From a checkpoint of a small transformer trained on Wikipedia: no biases in attention or MLP, 6889 steps.
Each number is 128 + 24 x the weight over the matrix's rms, rounded and kept within 0 to 255. Layers, rows and columns count from 0. Numbers have three digits each.

# layer 2 attention query, 96x96, rms 0.0615, rows 93-95, columns 0-95
136083110134161113108172107154150148107098105123120160138142140135099157108091151152122058147150115155093159141141122143142103142119097111103095109150121151124093120120130160072149139146169138128117138174107170125087084124163117104109112139136126158141154076078146116105179128165118151161
134102146123120114101113142111122111106119135123099158123105137138140119128141162155163170166118130162104126118144127149155125164137122166132078143136102137082117096108168118116142137124153101108143151101122141145083135167140125089115109132089115134115120104111143120089118133150101118120
114118133108122124135082156104126105140116130148115094134127151167162107102152102145134154091141122118144117113128172161062118089150135118089148125142111054119145100146103083131121124113118154119162117108191100116110176117132161157125167124128131073173110095158117161130087115113167100098
# layer 2 attention key, 96x96, rms 0.055, rows 93-95, columns 0-95
156096121142117182184112146096193152143112152179088134110140149150104095121138142099130136104088136087157150166132122123144058116148165134114122158124128098160142094157157133132141122109130141128135121106064096145132106092163161113167123082127087117118118129123099112151141114087176161111
128164060089138136135116163096111131139129180092155095123115122171169156129172147111097102157122159128099103064144115100159119100099073105141092101147144159057125111136165155135141109112138121110105132106099166137111110123145177144139160118111105108164080136137149138126115072131185147086
097137100097165085138102141118109083139135126117179110102091128174105078118162119099151123097133153127149155175174165106118195119119104123130104075087138090124111182105124126145111086154141128134122109180116158087102122137128123136119131157206121139111096106122109099147122111155054121130
# layer 2 attention value, 96x96, rms 0.0607, rows 64-95, columns 0-95
176122103151160150107156089092087134147065119145133135155141149131139142100146104118122107120139102138165084126155132208130133104187123120140174123164149130154113101132100115131133136134114139170096120114143122119119136138122109111133134084070132139120104133133124081151156103139123160155
147133108154142130123105134108105169131129158146107128138123143107126128139133123129152171109118113140152116114100150118119138088154153125106108093103157098137171114136163121098110152104129106143128132117141144144134142084148130117128122115161099149126119152125185115104147129121171150091
101137149131149143130128121163136138128105110134098164108111106095129115121101144134119159130118128108109106135131172110123116108131127117113133108129127117117127095144141119135081140154143128112154146129134149150132117092157144104113123131147118127150120147151123146089133097124163110090
150113153138113131135128131124153131153137111116135129163102108110101129136070127117109151168119208124141161101121125118151114181174127134142126123145116138128177119130130154126122097108147115123114111148141149146146122110116135121121135150106192129126124121128121128122135125146118163134
092132149170156118107134145116167102151159105143124136151168121149129145194105113120129133136095121125117172098131145144117126144112151122159140159125102125111153112124181148141139124164064107112104163140128109157105129122147095146119144136144162117105151124129157135053123135149104146127
175131106133166157108127108092108119171106158123163073131106110151141160134159152178154108115158161141182122132110155097160122106107108156154097143123104143135090144135098158108087138134132159112093109115137146064129122128171109119169146125113154162099140096132144139168125106104150102121
148154198156134129137127106164100140121113120112084139156093118097122165109131133076122140138118145151148135119165155123120104132115175105112099143102119107142115123136134140139143166123130098098109106124114130106088133124100139114096120156127118172123122115143136126111167145126098134153
110107126142110100159139142159168106128131112129126157135140160101129100094119112148084120118148156146111120128160124113111151118138132062118135114116116120116136117141116105131141111117146170127141117148160152117149157111103129155105107131135114103158130125134125162110122134165105101127
129103090184117119100091106104093112143129101166144115136130154130123129139127135141138149100120105124133112117146128143108112123157129139121174122128127126121165137138116127151153127125125119117137143147121156143128156111165144118141157129096156135099092117127146112129072118132145146116
131150104118159138121146161086087130121078124127116132143115152139117140159134119119111145126137137119136128106144122149134105122118116130140095120140093117161139152141137133152139131144098132092111122098119110106130125146146098154149172137110130147159134158108123134119133098119132139114
114145128109116143129158137137135109103127168100128102121107131123123146150132136164130144146160141134136110143118130109143130113115124160116127134143154115102105105123104145103081103136142129121123120110139106103150104120175115114155178115132143129145177130129124152139116132104155132134
152133129139144108102105118109112136131117179112117120144137112121182145168113132134139131106154108135175132107119129148117126101114130129132096105133114126199131116130125136118117142105146107127102084122125147131133133085143131121131125148132107102141128124129141097119146132111161140116
136152113084105156127113111118168136146128114125168125109148118130146132127153142110149086123123106099136153123119136118134129138146134144188130142155136148096128166092126129105144107144115117160102141124123112143105105158133137168117112123104160105075116101147154119127132111159111104116
139106145130115153128107109154151121116137127122123117149125066122112159127122106122112157111102092151152139125122140096151146142126185163100124119161153131159126109125156147119112198104088140127161133147158106163140162135146145087117126137167111168128101142132125124161091159112141201155
143125129114155108115140122125128130130099105097105142113100107136123185133126150141136120169167103136131125094095120123152144099171142126153099177102162096156103127122149113109144119090081112143098103106131113122097098101132114133128092111121116138117158157157123102124175177148156097093
155110112129100154157138139129124115146110079088166092148077137148126129128151085098126092118165154118116148111129140120155106176107163144125129145145144113119129153113093123144136136086091109144092113129124117119149117173112144147134109138085162143067097096130111131175122192149108135137
140136103158146126139126135151093144103108105138140095146143148117153143126160083140134135123125135143101127105142117133176136146145088108132134126114116101101127106137103139134107118135139120163092116109120111130157133104106121138144113117124148132130136118151084143150102108099137134159
114136153155164129133139088118148090110118162119132120132140118115136166141104164126138136127144096125174157100101132127145146097152119121134162151128134123160108099121154120142086151154124118093095135116115093161114122143143136092102150138097129115117127127142130125115114129102153142138
135126152190139123117129144139143137119139120120137163170125141148135148090109139107157143130141162157122119154124135136131121118155114131103127155146111122140133118125099133152149144110130151143108119140079128102104133156086156106126110160108122132102094136126132114114143109135142097120
141088108110148129092079125084094144156093127139128141121118165140097099118159132128136154122194145143127065157104174101108120105117127128114113174155113141130128150149132137125158104107125151109124099108148144123100137104155132137147148128121096138121125121130131108134156133141116112117
122122125138146132136112151125113112118117132130145116100109112108123133123122112163111090159153137119124115102117111092143130120115087123125100137125094122134120086145091145135110136121176148147135092142104155086104153101141115120122096140105145093145100093151102152132131123116133114136
125151091077135137120140116096110108138121077153140087114116120108101131138162132164132117141161104121094121169093132127122181114134116125125119131109164129121109117107108115110122101130124137152165153129122123146117130137153118107117125095135140155080154116139111156159149130131142117114
131108132148117110124168142105144128141129150118127129137183120128133112119111120093124100115120120123155118135133134139131122132123134148111131107161156149117134108129138129164139103133117127163116102126133101147142113156121098119111108122106149119123125128116124138147155107124133136136
119153113149160126104138130133158126103116130116133181135135157124104121134152127194158136070115120160133137148117115136121126115160097126141131149118120130130099143146122118127132140130111150144138149122104100160098122132115132125129099150128124133120164126146154109137098085161147125123
126129144119136170119143089137100125126131147123129131124132156162115100144135131126119101145111136134111107085164120125147135115147139122174149127139123118107147121132140122122134116136119134129121144117102141149158116126139094134129121123095125138126127136109149135100112129141114161138
136086116156149141130112121095148104140121126107167135159142117122096139103127102141124110110154095122135122150126153100165132138114113128154134132154131113107136113138157155155109103125121164128129130160158116109130142131148117127108141118165113136116133116127106156156124116117110151117
118105143120101126134108107142124129119103117093101104096145135136125142142150126070131146130143067125106109157131124161088072135104137126085097126120131090114135127154135109143168105106118138116126129125153116112118128142131130109132114109101112159140143104133132103153144162134100145133
135149104152149165159158122114159138119103135146155155154108173147120099130152100128159099100132152147120107144141141122107138106118129131138115139105079104123111094083092113115108154149120169122105139135118132095115154137126116127154149108128125143104152119129135167142161134136113132127
112158127157126137126149105111133100121109153157152154161146108124139127102115165118148116140076103134151137157140113108135123154171092148171108147137098098130123127124166137107129141167094119167103121131108122128108112105111126134095144137093117115103126127120113100070141108139103128110
141102156128144152124136120138090126147105144111117136159123132131145104091138133144085136126155127163158096123128125137129111142136161102121108127148167108143110115125140112152105118094135128125136130086149155129125109137143140131133165141099176137150114123139132136149136145162127137113
111109168088130119140116121153131104092129119103122112107114113122126150171127158147143163139130133133122150106139122104142109151113130130156113156156105123115120124146122125150112120142110081110109142096127116097141107144145126141135166153113148098138149149157126109116090114134126109145
100120125125114150116147140116131148139131131111116113130118149115090103092133082126133122127120138144139142134174130080113141150131122151132140143145141107134130131136152084098134113126085167138172160120158126154140130149086135101109167133112119121123129131109108140118106130143095196127
# layer 2 attention output (transposed), 96x96, rms 0.0732, rows 64-95, columns 0-95
105109113148113139132159158207143123121134161146141128088123141109128144102170129144092124136087111112107163141143138137119110130135124157104153130090176143131127105104155155148121125161097133122096116106113105136132075110107066108125136128142110127101133141112133060134116140143099132142
106135129121173143114091148108154117107171118152125165144137132167115143135138123120129127147124128131130137147164095124065134128151110098148125106132115163127122108163168132153113127108136121145147111105141158129153118138101105147128130132114115123135154123135128079132150097113113103152
123122154144108113130109150101112119135146173145108112143092118117117122150084095147145096137137139124131101141116116125090153139166133139105158122142099134135133103178142112126120139144137128127148099107134124170138149128104131144130115132130133105115155142130143114143141141114130137126
155112108126111154130141122127104116139162137136108133158135107118111123102159136109130142157133177141099157118132143123117126168129125126126166141128141089137164113155126126122127126123136128087115142116132158106142142116153128131130133165084117120133140152132124143118158139139123132114
143127115137097142129107156131117099130118144136163129154138137131150085139143112055124127103143132142074118083090136139109129122204133140188136145142134092103143130157068126138164132130125138126146128165120153126152160118117110137180152131122123106142154134158091137104129149109135143102
112108134135145132149094140174148150151130147160139076133145093115158147109142111111143113148127148132137168118124151124118130195086169115131128139134112159141141166119140118157115158170098112128065146109153153115166128122148127097125105101149146152107100151092117104136146085127106082161
097141127165095137147122185110086107151162110117091102128124114129119155123126126137117120124145116102103108130149083151139106138134126151143088135138099143186126114117134144149154145140130109115125112101109179113129110159126118135123111161099107158132152112128170103111109186137114110147
153116131115111107154133162125115175141154135133138149153103144094112109135118144139125157125134112105120135117162105118164145111141137126098142149121122115111135121137123138097115117071141123124146098171133117149126142144146107140122104144128110132120140130111141106107129152077113150122
115113097152134126089094144142124139123140142124157120129121135139122135127144094109133132130101140129102128120132143133128132116127114083134162113110125120140131129112161139138142134143128128130136113141140105158119143096139109133145134107130150112147119140127127127103116124154144133130
113144103145154142147125139132149119108119154128165129112157129116152139152124118121114117155131148159145164117106117126152111142112130137113138106133144123117104092142141151135132131131124112150113121115138125158150111116084125126148160116125141131094121097128116143137155123115133133162
094144135072126114110128090129139134099132129123107115121133130103150133160116114127127104134151138139126133131101152134119096167093129112144147119109132149100137167145135117135137148135111135120088117119155117121142130126133125113124115103117131121118134149115127133156158130117144134165
127118134130141122137110150137137124136120106130099136143139106126099113112108165153119119130144111118125137119157091094100107119138139112155145141107125155112132105128123165148095135128111140132107146115163141109138113139123119156135142133110131131146130132164101078093151086129117122193
159107175070132155158134133167127133093098117121144139103167090163145098106167133097106138123125147116128146133090159124165136085140139116134125131150113087142116152127135090139105105125138143120117176131095123125130151111127149117118144142143142153111121133144110152146074107132148118114
136126121135080115121128092115097102164117094145088121096104111119106150112181099118150153153135081163127123099147114152076122165179115116148072125149120118154116111130156062140118210137098105125158113138165085104101120125130143143130142131120109102178140146136145103128127139118150141145
123160145138113147160147146156193064140129156160106137136161123117112146111125142101131121159100123115152120111111095111162078134136157125151126130140112146117140109135133130155091110142139111134147148118138165083139103108090107126115097127110132115086100135128143087138137126115141135149
131148119148130130137155134114096123149110155107146114121151095113145121119195108115147132166112158123124100125132139129185102122108138106134115137158135076153122161094148150129087127136103121118063166139127124075145081112128165110115146155155079137132093158096117174139079124168116156125
128124110160138142134144135161114122131108111126134126131143168123129141149118125126106132129143134141126125145145176141153128121122131116136133120087116103136130127148128125085114140146129109121086122109168144103104159134138125117128142139119106139152141106105117139144113104135117144134
108115172137087127138131147112113102100104133091115125134119104099101154096145104124136124134154092131077139117104104116113105163145112141168116153098144140141118113142113149117150125175142140099166124133179134100150143138112100124127136124096155133140163156144093077113121111149107117175
124096159150154129117141144135115130172135137100149121129123142110094157099116124151123137124114140130101105139123121120150118146111112150113113127152130135136138139131123139126130129141129140115132134156092164126085136150115139119144125124103122109141113115117153122129129148188143104144
118126144142150125133117152133180143106143166114130127080104096146174149098098138116134115149122158121178126151150114167153137157120096086115137110137179125132144109129132151166057120135112149179144116130105137133145144121084141143127096095144120090113084128095138114131168139097134128120
147124132140118107148110128132143157118133126136128117174147118122119116115106108178131149135130113125128109117127123111153127178113139131145140158119123108163134109155100109083108137111124124176088120103133150150092144154168122140128118107111125118155086128112095112149117141129112135137
138149154099133149079156110118170113084156131141162111125132116137154131120114142133145118143131101133149139162122149119151147127143151152129108119132119136147133151077150139095148093154130121160115154148154147128142139139116123078087115126170127121139078148122107124157122116116151186110
153142112087120150114131129137132128136139124114130138116126129125118150138134124127124140125125136112132116120119157109110128124114119142129112142101165147104125129138134130127127115147095146126099144110109133124130112110114116129139139134142126115129142134119117107106119113119107130117
126134177118130128121136132150118077128101134098136129116130157136099108125134119126120142134137115135106106130133143140136159141121149154131132141114131154110144137131162112137133109102127133102153145127120119129131180132127109147130134101157159142142095119124139124127130142128110124127
132144110116124113145108120108128136106120111112130105138140139124160103120157106126129151124135176137102147137080147146137101080149130141116132121131087134141103099137155123133126126108130131135159086105114111125144112109121144125131122129129136094122143137108111126119128134115130114134
137115110123144110145106126139128143119127137150139122110120119113135120123164125124152132153143153120129140119119139139149150172138101134131116116107146130123149114132144101106108128109153120110121130134149135095110152126134160091152126127162117109126148145139132127143099110103145127119
113142101110125143147134107070145110155099149164129124108107145173148138135077125134143110143121128115158102146151120131158114107123098124169099117134168145130133135111120151179117134127118109143113127117130116120119093139130115124155128143164125143167141155131169139129103148112145130133
123152143131140105123143127125114148130122151124151107148146141148120123135128137123156142136134098152069131128172130151174130120127145157095129106140121121138131173118109120153132127122131142142091097139121149114143134143125112126142125139125114130107139148098102131161134113122088125146
154120152132101136130120119158146126119137095101126087141133171149107126125126121099125116111147148093127132102100107145131121157168143157128109106085122126110146138154162119117139114149112143118143133115123125114132143130132145160146158155105161136104130101171128127130116128171093095135
120127114147151076169115156122119164125140143129103128099095117103138144145153146135163147159114173141126123109114117138160110117132121147127136145129141168138094128179144127194118132104104073139109128123163116125149071133094123113122131117126122091122095153094138104137140140124158134098
072103141100088115156142130110128130143074100129126120103127098119139102144126119113125113131155143123126104122063156135146101136130121111168148144126105111101135102151120152146125183132137104118135143139141102125118126139143119118120145157118146126113123101113130149133154115156134131120
142107102128142115117150108096108100115145088099128121104101138100113100141160109138130158134134110117134138130137091164113145143133127110131123129141143120113133155160132112150135092108130144145147133121096113100131151112131154082158137113119138141119117120113138132145136156135104153116
# layer 2 MLP gate, 256x96, rms 0.0845, rows 0-24, columns 0-95
136128109175090178117119096168103110117126155157130133120150126154159121115136115127123137160136159156106129139109088114104105111115151122115151108151110155115130106147112127143124099097157123139105139136138147149156134106131135137134158127133157112137167121156067122126129115128121115119
101127178108132119153155124118133118139133109162097107105146119116118122105132148100129128137137134136135154196165111115122132105114183125139149132144160137180135148066120161154121143090120128180123171142134115114152153121121109184154142125137137090159136140114091121108178127124110173139
137123142104163106170144120145129150200120133184148163111157139138142074116161119157159151105106146105140167175140185129119142074126168155139132176166171087180117106109133130123099114125088160171140084103140130112187117094132145117075096145094154153086128127107105123168128047150130145114
116128103158118146087152077158141119135147120103137154111113125094135178118122095146170124142146109110084130157159107111101120130110124092129127125136160149156120099124141121154156154127102131142142148088136147128134109147097154111104100113104154106137148110154157140106130127149146142117
124133080141125142116112108137096071125145079090115106145120137172115140118162112114152186110114132140101114151150148143126116102138154066116213177149132122147054141132155159127151123128123146123102157171113117099153151109127157143130120106145120152137134131135096095150090132133126120107
141137093148148155136107115102114106148132131170097153162146116124164104108145112116154147145109126152146105137101155163111125111143123132144129105189131092095104127130128082110108196126161142147167153141119139133164141141134145086100150110146145140117179109075104126094134110087120119096
186098119088135135142133103161099146197116088133158134141132154122116109161159121123166122160133144067106144132109123132087142092132150128079115159119131110182065180058119118191114139087159113155168128105127121136158131092117138161101109115138113128120096144123124136171153158149112130105
114155117132120154112116177141103125155125147132093114152151141123136153129132099142171117149114146125155108123142128154118115106120117128140184141154094098135115121140126100099087124132136146169114137132127106192150154151135140133124098143131138095142125092122134118167107059139159135110
108149134132117149123181139091123116134175123129085127101130122106141143110129110140125154130125118115140143137123119098114126124101125110094155131121138094126121123122121117114145132157132091125121127134168119124105139150095101119106128151144142142113129124119151124094083155131154136109
107144133150121127125106134121141108118096108148124087162163151142134109099132150128141103100136137108119095129126153140132135110151141145122125142138080127096109112134116158123118222117118139100134097128123139142128135114164131084103115153153139126137120081141135118142121105142135139124
126135125143126117123133148146098116136180140147162126110136115119168078092141158091154127146117143082102129144120088118117126129158115139112109070186110117114159112149088130118093157143131110157166115136108147081139114114109137089116113131158150126100130142117112139147138076142129132114
091144094172113134107122144120135122131145145122137102115153158132137127074117118147143095123103170158113141125134129147128116134106116096144132106148115091113133068144153146069089134133111151165167130088133127159158111114162121102148097125122119115133136144079140130129090095145126103142
117136131131129130124131135140132131130106132139135133121132127140111126140125129118130137127138135114133135139117127120127134130122133140128133118117131133125135131125134128121129132133133127137128134141129116138121113123128119138127133119122129136128134139113126132141121126120130141130
150115153060130125136156164152111123166098144177137113165128127115115111087135133117126174132106101174095112150135136109136119079148132105138161145142156139181087141100157123191148130096105160121133128126071125126112106114166089098150132156126108143123122139103134190112121106125167149131
099157148119136138093118144070116128131103142088075136109094103133165136114135146107129101160137081137121142122142118130134161105138115142131095133109080091083101119170127086109123101121125167243131118116070112129144116174115139112114096132115113136163115151091147166129122116174169159125
148138129116127151132140133131133139131109142143146146123136108122137127129129117130142119126110138148146145129117103138149130124131112112105130122148134104158116119125122140137109138119146139138129130113110127133143135107134125109131118143153126129143134137127096136142136114122113128135
121163140133128150136111108137157159137145111164165125118105119141139148123145135134163159125150144121098146133125125145094105138110165102130108118097123151118153117110150121117184126111141122088100099144133123120138106143128156144135157124106135110116119129153129086131145127127107170143
119135130126080167118135133116127146174125144174114126121161135158107115100139081130143112124095113114124122132094156121124099129132167120114146172156135136160124135155134121171141133131131101141131114122141123078139112084164143121160139147122162117158136139133077131107140137093115090115
126139114130125153127131139121123110155140131124144142129116129158116129128145096116147116124111139128105124122132120125129124147128100118134115131128138129127124152118126116133118138121120125139138120109119126092140111119145139133142144141131133115146141153121158130106142135132136115116
108107132123129102133106116143115124146122123143101142163137140132116123146127166147140119116123094130156152135169117127100134152134151107154130138135143127122128126142125115131119140119135110149105163121157129138142141104114127137111151105116083110125130156136126126093121162111162164101
130093121131161141173167096154084132140142130123120150143125129119117110108157124101139077081123139127098131120131120127141097109140153142160187155145184097158123146117135182126125119132123084128147136100158075162155107132155155089148150166123125147159118130050135109181103149152144133141
110146112166093182140165094139104151141151101185104113093155147107146141168142156140162106153152154097120100105115144120106119173136159150190102088160129099101160048126098137138103132114132094112127166077131169141122161128164135097107126118127176086082102112136110099078135099162121131130
122100163123132122102166133137137154144148168133104135100166126159125167139098127120142172183107148162130139146110183151148127118119116126083133083149141162156139101115094164140106115154122131146122118103173161158135124113119068082100110098144150115129124164097115127096151125101154112160
147177133097088164137153139149147186157108132141121142132135130140166134126129111078110162159099139172119133109093116138100121101087136144133097105125139106149158130133135091132098116173128125113125092121140194143112145074090116187156091109139125126103131129102143117078111110159126099114
099139122138181180144089118138127115147109101148108146142118148154101135092125138156132130112097091115114109148146134154135127130169140109190155155156085118109047124069131126115105150147139147174125141120188117106090114119159171126074146132108119148139143162132120094150099112134121134111
# layer 2 MLP up, 256x96, rms 0.0841, rows 0-24, columns 0-95
165142095101091158124135151102143110125151153123181092108124109106127136102138060120097104121188166086133169102078137101143108122074128118123148110154067143124139126145103148191100127140128112113122144167116104118154176095119123188139113151143180102103142096114061167153091118136114083145
144095084162112087089099145131113137057104133096134088125132147099110125106108157124128122137146104092100115109134160112111151171153179192102129135116111149124103155188121171082165125135101116066115110149180119159093136109138152103117121149157114175107155148117138136158063176127193109124
120115131094155106146148117153131146194129115186142163119156157154130078136138128176149116116115160096149167169148171119102130077126165153150121171155180102173112104124131123122086132119093149166155075099135136107162117102132141113073099122093162142077139099122096103175138052170130120120
119108089133127097106105095104089073158108144134134107133099141131130142171130099112155176108126134141175113164140152145117141153119118140138134161156147094153107162127138113130123141139124110164085160150135123112141130079119160113108149145118139157136124104119166141132072125135130179125
125131083135139136120118111133088085124149077098112107151117140181102138120169101119170188116114134133100112152156158146139114104142149084125204166146142119144057144136158161130151128126124142125100164173122116101160140112130155138137123111136121153145127132139098084154089130134118130116
114095160118161154124142087123161148146139113149104120155096078119120102103125071120071165102149109147120110173077151140155126118143129115145127141154122138103132122156115142149144138105159135133158111182123097126124114126173125142160186148126142136143174094106102109122138165072115142111
129111106104119131145115144130153150160155149160125137110145141157122089131145111119128173148074129176146163159110149126135145100153143137117152142154167108122117184072129166161141128124085116174107120142107127131190116078086123121114126172153092128106156146183103179101144117151119123083
138159099131138168131120124131129103135125124129137141164147134159104092114155156131127147130071114070085125099138159124135113132106158118111099179150136130104122110117168121158109143140132111087143166151148147074165102127128095138150144136123118165129144108145112092120141180104097103122
109143137144107124116168145094118106143176116113069136111140121100139138116127139144116144147112130119136124129133123093100137127102129101114142116129143107122113117118115129122132129156128089118133122117173133149098144140102106122102118135128151140102129109107151115095092145136155115113
155150136134121177141122115148121122115104134149148127162103147155137115123094125152119127127148141146128108073110106134141126120108106152123124139082115139130141110170096095111106143121152158109112142116109173145108133174142142149153118110117137110138121120170136132155121090112133104140
137116138124122134133116099116151139122066118110106129141120158150086179142109107163123117116142118181151122101145155137122125134104128114129138201065137137141104139117172134149149105122123142089092137129142121186114144143134122170148142116108109115145123104145129117118116167117122113130
164107141079147123179143143136092120153111119131110181128111110104098131170139119122132134132106082089120119153122157103137125106151137164132135157121140148175115182127116107168129139116139106128125132165132137091120122117097127158096167153105128140125108100149098129112159141112158147108
132112129121117133141120129127132126128136130125121137131122137113130136134131125122130141132131139142131129147142137134121113128134119119117126135139130135135118131120123130125120130132123108122124127125113117126131125126132136114128121137130124117123135140120149128113126125142136125134
146121139066113136138148149156116117171097148172147111160118124107124119091123146119116173127117098178088118149129137117120105085146132110145155157138141138170099137104131127173146130099120155110141126128070121113097109131149083091158113144132106128107111123104140184115122113124168144133
163096116138125128161132114198148132124162114168181120151156156128089124138122105139107148096131168129150117134113132122126095156115127109125167124130179157181170142107129161138130160140124083015125143132190153124102126095134114153136170127137137119089138095166096091118142146090081094130
126147131127105127104114134116115134133145170129142117138129098101129147100128111108138128142129133109146130114138113114132117129120116136130135116136122132138133132134135117134136109129130126144119110154131105127123159137147138127133091107128110124116117153122135110123138103116129162127
120145138132154125154109131134151145123126141130130101095098136075130121078116152137132147120157123117156159140116134141125123150102158138110106119102119166145131129116155117092137144131095104097116130141114106132128144155117151121096119135114133131100106131109138126139131103126092173172
150125093127093155114182171114163165112108160088142103140135124119128078113092151063105123148149130129111172129109156108113148194137154166117088127117150154138152142102142157092168139084144141139102147158136134128127161102085124116119124098165116172071171172083134114133163182116144148131
121132122129119131137117133129132136101113128149117133139148126119130135109116153134127156142121117130140127134132136121131135095137151117140144134120118129114131115137124135088134124120131120137108134131140126151123131150133130105112097103134123136103127122136108124136123121130126134137
141110129145132131117121137156122109145124154089145094148136126169116148149130132135115106114138128100148127151117119147143082091122097171130164114129144144123113131173123138114131119148197134120146136105127150104116108123162128154139120122135112104174090126146165125147094129103150109111
137133134118101116079116129103165132100126100144141113115119125125139143138111124148111152139138115141146135124138122121127173144124101101095086096107076156117139111133101095108124149115138164151104138174130165096112133138090104169109115104131115125111132142209109153066161121112110139135
123175139148100174159198112073113105134191118173142126074145114090165155175143136114151165120148114131107082149089119149158121143126126127135149089187137065150147070090102158188157139108115119134123106121128095117149120109157169124110106128129148115096123147114103125101126081134119149088
137138159138110131112149119131117101129130119140105149136167127144131144139130104130145166209121151123118155118114146139142140140124103141097129093162124121158152091153091130127117140154160131166100135107149183124116149112116081145138122112148175119114146153077116109115148125106160118111
098088138163186106115101127109091048093137089091147140145128147107113112133122182177142096100142130113146109129150129132152134174154101120149147149134102123112088120142124157108132127125112163138139158157082077120150121189173137067127148143099123116145141104168105114158138111128123145136
100133119137187178137076110143132110147114100135114149143114151155100151098135141159125127109086104120128118150145128157124114140154144108186147158146090124098055107079133146114105145145137152160142141111173134109085115117152166129080146133104127130147148164137117085139100114140122129114
# layer 2 MLP down (transposed), 256x96, rms 0.0844, rows 0-24, columns 0-95
158132120102089137134132116119171099130119143113153101080102135100111138113138079104093089135167134098130151107061152096121112125052129087149119102155103123127138097164074178163107140130135117118139127141109118114144189122116152155143132130172169120083115109125099163141093119133093091176
091135101162100118146080139168152088119120156103122084126129143089113142116103163070130100164112127075137190150155177121079127148138143145126133124112158137146117134109130177133172109128114098141165158132101135128132154121148144136129134126146120131139156115101156155159127160120137152204
111156173120171114132126105189170158162127122135157139132158139145127117153101136150075099117114141148113103166116195118093141108121169137106130158119150126172118125124189116141160130139135148087197104151164120088158090121135122078077135075091153137085122077152161118093128110136160126111
122139107086125119062116150120095125129117166111152122132129161139123140134139106120136156114122145106139114130149162115118138116123137107146125155165154076153099145116142133118110126101127123140064136150117132139116122119130131104095192143120115154114140125119166159118098081136113166122
104141113158162108135137131158099134111117120126110151136122101146136148126154147154173173114118107103115110134100139143128098134120129103121144163116121093136090102101106132108179134123111146098107135161150134132117120117134115126142146138135111133090143165087171099144084114167112132090
144127167099141111143135098143152180108128116176094156143095093158151110134095131169091141094125127158123098130126106144210088124128142063131106117127126145120125142137101142182118132119131133141156083153161076120111130128161127121117165114092159122128150081099107124143122128106132114105
161138131142131158129133121154155194186142115126110147084159125133130110148171082128118133184145153142121172168063143148083149132133117136096173173127135143107091157124151169139136139096129126125133152140097130151190111052121135113107086113153089114095131114155107131157144105139145064135
120138116126144131128088144128120124147141132119137125156134141131098075133098138146149136103118116092075095131155146152142131114111121113098120181153122125120132130122140099137107120153124119103117136169169112079166113112145097148148136129103118164122157095176109101152134140112100126132
130140133093139152148164152107136175135125137113148141148150106139142099136128129100103105131133147127109106119141099118115097130123111122120100140137117131148156144102117122128117166131166120161113113156123139145049116150105122064112113103109140097080092118145124143140135108121169137130
165129117103102147134128111117098136126129115123143148141135139126118113110152114141172158133144122141117115146113151139134122134109126110115130143110141123143105165157128135093112118145160124126119131139118101149101126135127129203134139102107102143112099127147108136130138111142112128125
164126112081129150146135152096123121157094133131053137130151119157112126111157104143164126147129142119173109091125148109201110084136158146103108152081132066166123122110138137152114131104134133123086125106135129168158131121167153145141131158093121154119144133115139150146139101117126139114
133133107076141144193125172109141098117129134127078169114124121130117142112130151146121103115122106060115125132129181091103099096160139166150126139099138136132125174113079109134135146148131134152144111127139113110174152128124132148134158135087139133093122116139074136105129142087157127085
134130132120129134122121123125118124132127129132123131132118128136121122122132140117119126138131142134125123128131133121123119137118125130122134128131129140142123131123122125138133127128133116120121118134124118126124132125126127147126125132139126133124133129125119125130141116126123122139
120145098140162104153120112100130084080143137081135113097116085156164108143138166182094130108165139125136156137123133156073146137120135127145127164121086128139150175165080128122147167144174132087147146075129162137096156190113126125163110105105140128144081096148109101142109153139120107157
105108123127161111144132070117127115140149166151129143143136136114127080112080163186147123062129149122141096133151116165110089161121122098145113096149162148204172117117132126078095129153101092079117155147155127114153180088140176128146125128131077127133168106191099113102160098095121131141
115132143127097117127137127140114102128135152118147110137120131130123129100102118118122119148119141116122129124144147109110104143123123141136135114132131119124138116136113130126131116114127122135121126143125134123112139137132138118134131125138113133135106125098147121143132129119119150132
133108115116144125131142151129104134121130125123109131132135142104141146112104108117144100104116090124131136105119117110131160151110151146164141157130128116123139165119122136118103159137116129172132162103115123153106155132144096119125111133135161123097165094126153147133129131151141075128
153122074158124157097175125140145133126133156124125116116140135121144111101106145052096118150133141123132202128089146126098109178142121151118079127096163118123167098133141145109180095098139116150106146148147141151139145076106118129124125088161120174141176147082126137146171159103108157154
120133134120106129115133099135141110104125133117131103136118138117119132136127133124147136131138115116115133119145143121121108128136119131139128126116111134142132128133124113118135134142113123134123134145129116118133135135126152131118116121134133117125144149111111141127120130150115136127
121139123113108127148124157134135142126108152126143134127134119134132136130124122136128100123126154174098126166132100149141083099147106130157134132140121133106122126141120145161120130108135173131111114123156096106128124113132101154116121131124134124142076089137137103140106131130134059145
140154089160132123126126183101127104154115085123083091142100082093141130150140092122123149139137107065114140156168128150098156111133138142124161121155116123135116106136126117121138112140091176144149199198136108093117112129117127151095127164105094166087109163127137133135145147142150123139
131184181160101127147137118119140169157144134140125076138152119108151121188137161096140135127138145157078108143116139112134088175145121154155108099183156046143146086130134155128147133089153117092109108131102132121170137141146145109085110105147151111130079155143133109128133110113117155134
154103131114184142094173116146112148112156170146130127128162113130115148141134099103163154147136128168167129149133174143186115161110141114125103095154138152110162101124107164133133143146136083120109140108125164120161122091140091139153121096171176149113086116083096093118150110120190148138
167133135138078132125163117170086171170111092125132158099116131118169122146131120088148110155141138133088102096135087118125117138117134116118086108118180125124161109179154110125135102118137154123098150101153157124176170071104120169147171074123121187144152143115108148120125188122101105128
097128141101141147161125117146151149101115144151184170115122163122118163114113150118111146147103083128078099159115133160125114140129144118133101150135068175111074164087138120150089144137167134082089093121170113127115136119119143135086139131116138158106133168123122100117073145137127113108